Weights of a small GPT-style language model, trained from scratch on English Wikipedia: 6.69M parameters.
Each number is 128 + 24 x the weight over the matrix's rms, rounded and kept within 0 to 255. Layers, rows and columns count from 0. Numbers have three digits each.

# layer 2 MLP up, 512x192, rms 0.0795, rows 435-502, columns 96-191
095122089104115130111134133156106135165110156117092141133123186125143109117132170103108129188129116144151130141136144109145099113145098154106156115128108118145119121132078139149138142151133147124109168133111143150106140092159123122090169101172146122099106122125130137145124106104099169115
157137115140127138130118140154135128156105160123138117169121101171149119136169126142159132092156077149136114107135122163114137116179169142120090138146179132104144109134159118155135107074136112105187148135139162127115135079131072122160122099131127078107118155156140054130088105078113128133
138114115139136130119163121137136123122107117101089167162160108165085120113116114106155151140107119138146159148115138132152126094157139106078115179182130120097073100147136121101153108131158105108138149148137133138107131143143122148129124144130110111123106117109159114129121155113080140131
135141158166145143127135159193155130148128112155167092104141131122117111181155101100117185105122145135120121090132119153135152170116100134121106102134148108119163099122128148112176149134077097142157110151114152131135137147135114121121125145095133122118182149185108112149133135153089130114
149117139144126167112077151158111090099140138103122160115129134126139130126124148089148143153135148124097120154134141188107160137161156122079088149162125129161179119133149116089112133130129106154122087146120144136134184121104136149100091109128126165116140132122126096101137094153132139132
160144138130115125133117094143170130115146136104135094111134105147108151110146139062161124139124105142133143158169171112124121157122118109099146152135138161120151134117133139124116137122124112158116121112118115120142130139124128103114117148117100145127136170115134136107099139143060110123
123103133103136132124125178122119147121117065117142170145178111127153120151191129121155115136090114156108117148130095100138187096158120141139160111096168121106117150147154103106128142101158096118136120148159131114142134147088123133081157135155078134116143130164109138124132097134116154109
111169133107132116120082139149151142143138079096105133128137162128164133133144124115101115107094147175129122135134173104121116120096099163120112095136145123144134132112110125169142148173166119155133143119154096170136156129163174157137102124132144081148084115127130069164129135127185146111
141144110148133135107162158206116086182151143101154136108136147152131105071146028124098146123143150129195137123098129158116152123156136180150156115167116122121117186111146156129149142105133138080150110124122143104105137117145141133097134135100183147112131176142118066131117130132110106168
104153129155112118143103120119144091150136089110133128108131136110202122123176126109154144126166144078114143108122155110153141156142094102087137177135121131110128113097167133119139132129118163080153135157153124111159174123130144111114124140127136109112111126138144179118127154119113151150
148113142113089121139135155119157151112140129147146134121152138109157131194120131117159135125134128093102108084100158090146146091115116138096120145134139101110123127104099153125181123110122120085141133171073152131133118118127126109136167116118144134141166138099130112149131127153117128126
135131096134123082144149115095145145159112145136141096158126128118083109135092120121128124142143141173126096133134147145145106086128126111155145140109129082138116173133111160111111135124148144125144183103115146134140137164112130153133109163121117100146145130121120111081141130122169153134
140141183163097079104107132125107098075129133115152113139104117167090127148133101120131134140136140130103118153130147083159168078113181155090133142151150148154144164096150175139163090165140121106129148131169108119179146101150126106162125141131101127098128079146130149134128098132126135148
107161138115126122121107106108123112124120120129151133134163195122118130165105126131128124097129156094145085138113146132111127153124100087140148117123116137126154136123147125142126128157144104115132128111140116129142170118119126135130111105138120086124133107145160153170096116127134118142
150090110117118102125158134131154152143120100111124184143123107105149123083113124099145168095119183141135095149159124147102125137125146151146115124165145141140157067130154143126130078146130155141133086118131111131105101140120104109120141098114164133154098150123147171147131114102130165155
070129170061131067125105125146126153138134135104126105077164153163141116118087120127113121168105097189128116138140095075131095147117121120109112126103151163082108119138154101103163144106129127134141075113129180119154151112126140128194134096108149107151140137129097123130121120154107142117
086111101128128106162122129121107141126131115157125134119177146101062117122116131142141114118083046142173140135125119120089104137101169113110090119095100183128100104113127135103131160088194116160105150149154135160134094106102161176114106119157133149144147113171152141156111103148116106111
095068124184104179114142136149145133168151111092148110094080155158129139141146142121073137138105090135125094091130133135133116137117081073124106124147140154117144080156143108072142143124115135094142132168143120124113133101121109123134132117152150119130104135132126137203108132128131123115
131137114111148135106148120125144177101100143118118129112128123151132121114109107144123138134162120165096121141122137083120126063096133157133110134162158155137135111126125114151124114148123132108140131097149117131099097167098134133113092102122109147147131128101079157131123149099131106132
101114132134160182093152136135110154128108158162155121122133126117088151197097126089109110163111133156142172129138114164123119113122128112122128127145130113165136130115153143177083132159132159095151153139108115134084109109076122135150106146141138101134139117152171121130080089159127119146
139061124103117114123141092078201143092129083128114154156167104126124153133133178152117123115125126100161108162154167181143151132079124108151136156128139128107111136100129127118120094062145127119124115127114137113096094104079127130115118143107115129096119091098133118149148129146127125146
134134157116139129134118158147078193119145101134145127097156156099122126166102100109090118120125157098100126138125127116109076103143142145151104136134095103098129115141122121125130106129173102163180097071087130116139085163133161132134145134108153149122132099138134120127100121108126157057
146120148117138141139101146119115114104125107119187080160124128160136143149138162133134130154133159100103102094098116111124126101131125120124097144108170125161125145130147165139144165146112132093114140091096148128167112138149114099177115105095157145137103143124102130151127161113115128063
129135125146138151111136118139147149121101122152132111116102119136146124123137118101131131119038090108099100124126118110125150120143136130130104109126173133126119158079115150108154119115132115145109130140122170069139116139115085123134183110085101126149110126096163133150158133126123124156
143175120151157122126083119112149095152127101144187130134103147132105116185127123131176118120130144130127096192129077126135114132116144129130121159139101133171110119143107115127123135119118127101120092142142155164166080121123143119162158109119132110123121089147166093156088114128112169115
103177128077139154132108119126178151139126120163157073150131137146139099130142110125096081105119154090128156156081107090158131164129106123115146131090129132063153105120138135136086111168155135144145130121112150135153098125121151121150101120109139132145163143133134127154114149112127176099
178132082139177092156085119163117120131113124104118136096109121095100110141115091092139108154145145113142133102143107102094141100105139130108127113113099133109158120123121105144148156121140175105160125106151127127148130153164177147148125133088077168123145158116131098093144189146126098089
153099129112152143166133174116149106148169112092069181128177118149144189141143136122159111102124135153106086094101151141118104139101135099149135133142162136182095108127133150104100167133125146124152131130146107123122136156111118171112081135133153177104070137140121096155133120144160112164
099134169137119129165158152115107131145162145102132163150133154164160164169135080139142108178109143152086149151140085154101081167152146157072079127101123102130141130140155093114114113130047147124117126124103126060121095096115105153139142189129155155131102082159145148149127105110111140151
099083160135116105138144145136113086145179139089178115131150105127124111098135122088075167107140120132171132120113136120171109150142118147122132122127124125141110146132122124099158112109098145166129136131123130064131112095106100121123117163100102146084127152174103168144100104116126098158
075110094133140143156093146074141115211114127121107157125123146100148118156129125129126161138099159092131131173158143157103146103099082127135109125134109102144148148154107161107095115123118168134151110144158125122153143121153156148192140131159115131108079109129117156171132133138144125128
172161057135092082119120076137110109116135130130146129112106118109100128117118147141184129129125137150138062149139132144137115134085085137149142139099119130113127123123129120092163132120124116121118160137137135116149155116133104114060189122127141149137146119127079128129110123167142059175
154146113163157141120141090137174111112113135101132101132141131109131133090141154139154087125128098121115180133095119126171132076140138154104125167111103127131094157113166170156140152163148139140082134130147154099143120109104121110123093112113129093135096126113143172112126125114114117144
138138116131131146128088112128131142116144125154169114116124170109072102123123135084122115132133143130102134126134135145147095168156121169135115119109129061175137143114108087141113103089140108118150111124126130122105193123121134105125126147124139079120110153084144113095169154091146123145
095152148106107137176112142088126096142119152125100120110092150153128107129113109149154131100194128177130106148148114131120118153127156102117142153078089157124150112115093187127137143146131103113136133133119181139128121127163122127094184115145137164137120126113087142121145118163150097159
156128117148149135109133144109087132126114105167152112106115127120137126120085165120140114142165085158167143087151174085127127119156098102136155156142114142134136128164142136130071136126146144191129135155126114123129144087116114072094095142136127124142141191106136139156115189126063123190
106149134141113112104162143105121167164104148120148120078166190064124163137091101086141119124129114156155161128155091119160131108111132098133117091144067137106128128156116135133090110132109136113096155118152138135112130128125118121146172125144155129165114161113152144116107131086119130138
164130154143125143130116146100127173121093104094141171141166114141129118147147110109106122158118115145156121127151125169127144113075140129113143148137133109100143110095137088149104092123079129125123108198128137154105178149143116145113129132089106150055174099153136097141138124152119125133
115119165075163116126168154102100091131143117093113066133108152132106132146084170107143158138141197124099120134134093134117118104100153128125132128162122102170123115132152168135130121079125148129097141114141115097086162164123125124124109103140104112090155120131141129137123130114106110160
177109107113132145096148121147139125109120157135150126099099135132129111153119135111096127155157177133158121138137136142147131119117158132165104065108122142143138178119147121141110145137124164120130123132109161090100133137147091184138154167074138141129153128113129065117128076091168100133
168183125100104176120086137123134043095121145106131096173166117131128145151093160112132123124053143122157122127130148125101063078103172137132115088114133121135134130127134141161097143123125125128134106137146152094122123129150120129090154128104187161109133142126141145089137140100147078132
125147163120153121144131129115173134175129116104076093127141129111121102198114143106140158129131174125130161097112099170158119153097118060094111095102120096076146096105128187153154124168130108168119096078148166138126112117139125088169081118117113117113119105134175125107142113131141125143
085128180143118155148150111117102136120143124108118106136118149093130120145151129116144115123127116128148135187146137154115173147157134106140151149156097143164154131121149125139127119112116089128133143119113140131117107155128108134139118088146133136114086158130129095140143096131125119138
078151134150098137141161099089143177146120174170152163145115097118127147072109093145184155143157151126119164133124097087105104164125170137124152155124129110129164097163134083106192125123140115141150126136181142096152134127086185116085157128104133101135116152128060113126162116158116121174
155105094147162098130114090117120145053100135110141157156128151115126092138126119134105109112127105138117127120120147139151143130146154087121157162148123098133155143139170148127105147163117123160154105144155114129160101079141144131135161095116115149123120119114096148102122107128118145147
146158142128135141149126117132120112113100098130130136114117158079148158161110110162139151082117134156128087145118130152129151118167152100113147144141141137134114133094132104092103130122129129152144108169134130089119082136109121135168173072138138110128116146160133156133125136143155131132
106175108171076129134133109113122099133080088109123118119135114112077103058141120155155117148076129107054139128110136121141133126155076092207173103105121117107083159069137165077112108129111112109124097115133075133115103154119130130135126111139129086102120158108156140151148128134114100096
148166138120104137143131137181104149079136094110117138120089136092118121144093156103149102148125120091156209099160120096070142115145137147114132164133146119144152115126113164117111117163145120143138173164135093168104147189130108100106160124129111136144162122096118116111081098109131112135
159097118099120108116144175105171130110143095120128140090112126158161102121089091125121162150114144171130108148095087117131133114145129122168094153140115127127097100136092116148118131105121113118082103125129122116138167127130128113140141165134113160181110137146080122129126102123137131132
115139116090117169138162106135109133118131145130100135153154139131084098099134127087111167096103132133134105095124081104144107153089105120104130160090064102137158158067097144089077105113155122174119083094129087146107124174108129179130108099070128127138115102142178130123195139145161110119
136089157113100141151118109111165117124116095145116139148125123135120077139096079141152190120094145090134120119094172123123136159141114130174151141130127121099108123110165151152136118084121137130120187148110151141130118107104114094130103087138127160096107183122151158156140169147115106110
189147142062134152131113113105122097137145111117129141136147112196166094123096124174129147164184085140133127094057118138129107156137157076075161131113132139082103147147113095101101153118082081165093107072134146147103118087120101097098094115146087132080150132097140118157138100161137159116
122096155131134088178135129108153086132152136091136145119098148149135121135108127109134166143102154171170046113141126104099125105167104135129101099146112126107115120155114162116127108135160149203107150148115118116184150136129153124105143164118143159142139114126157091167137164139137112155
138143146160158110100127134133170153135149104098091090085128136099127131128103084082139122124120116158129108146142096133136137146110161129201124118103106133165110112126112145131091113109139137131147148115069110093148158140072128110109123112101127162127064125141115190136116102147125175144
096122106070142138143075171103095160130107094135154125142108132045137121133105104185112152137139133176100155104166100105157184172143133181092172152127146147114136130122138102097136092114119070179091117130102128113125133145097135183130092081111094123113159145099120093144123076124139158105
119144128116137152137120129166118132086145144135118142104115135109098081106127127124131121141152137137155141102130097118161131165188129119077161102102111152145159120126147101125143115141139113097116145140149148171150101104138112134170126107124099139123121110127124145132084074092141123114
078093095147117104131144129159179129148147142135128151103098087173115111141142167115128188177143122107093095153089075150111171175122136147090143129116126132128143177102124123106129124118143120098164134117167153142122147171126134133092182138129169116133116110084143110119145130141063123121
163119150154151118141166151157097120157047124117154115127128092112152150141112176147133104161165123120103163152140108120087089200109130150125147122132112112149112111102127114142156118138131112154141094108078173121155133125084141139139141151095178119154161107148132164136115114099157102137
125102147134112161142165156145115118148156115154131091126163176123174136122110128114099179125118123095129153118121077135166119106085105126118110136150145097136163140148137123121140123074135116138114113146126168084118147139081140106122125171159131079143145141133135145192131147124134117102
152119147110151144133128133144149137122105119128160127153136097103170111141128135115146126140137123126144123114083133112113136136121122125134106135132125118117099117177188124151108107128142121099133160132102147127112135095075183139097113125193144135138114118068129126136161125142165132143
153129120149117130151155099126127170138151109180135153132161101087117163143152139087166099111136136153141120147121106132099153083118141131144130144149123100145134137110137130138189159102111150142140135132158145127130100112130135172162105150145114198125107146119124107092087084160109137107
119157122106133160180106118145112152149157136108134161134081151132127099126121105113132134110130123122142087092119072131177133101122152140103140132145123162112123127149121167134147150073110134127062161111104138157128138129080118118110121079160130158107161116115138135149146075126141085142
127097116137104126113112106113105171150150100121150112138159140172124135120112109142096137137106144146135111090154122095140107146136107120143147137120113148137129158122117137105149108113138124079075140115129100105138162112177136100151183134128176154091146076107133170144137137153127191114
159144138118114084164141110110149172109105098158140140110143103131127160169185072140092097145103115116137120126136139119117107137094144135128120106126116148124108082166101115141094137107121142126122141148119128089124105114148142165140130112171163141086164092093129090161105123108105133133
105191135128091149156113147141148131116130122120125139133074132154112090163131131126145138158122150114097151127121136091141153134120153097104131171104115137105143083086137138163131147086129140170123071144103104121129054166106130109108142097181151143091101159150139132107146110145115064131
163097130141123162100140132120064055089137103159111110136114090143168103133115097162089126138115083092109105139108138105125171127134134141127123127102111127154103116105117149146132129143145118156124121122108154131112100116148092120146136140152140120158162136148132123096120150137116092125
132111125139086134141163115175148137146138143138111121167147145109105109138122126148130141099160130162150139140174132170189121127121148126130121119133111116102115121135133101096083135094147111110145156136092103090104137114118092192136110112098111115134147116132072144136141116080147119114
146108145152103129108119135134101119105179175068122158103109078132129123125125114167087118107147184136136107119118150152107094099142122075080167117091135112114118126150141126092164103151138153137163155107125141116116119161144079116165124095170119117108151125143136103109168152144097121153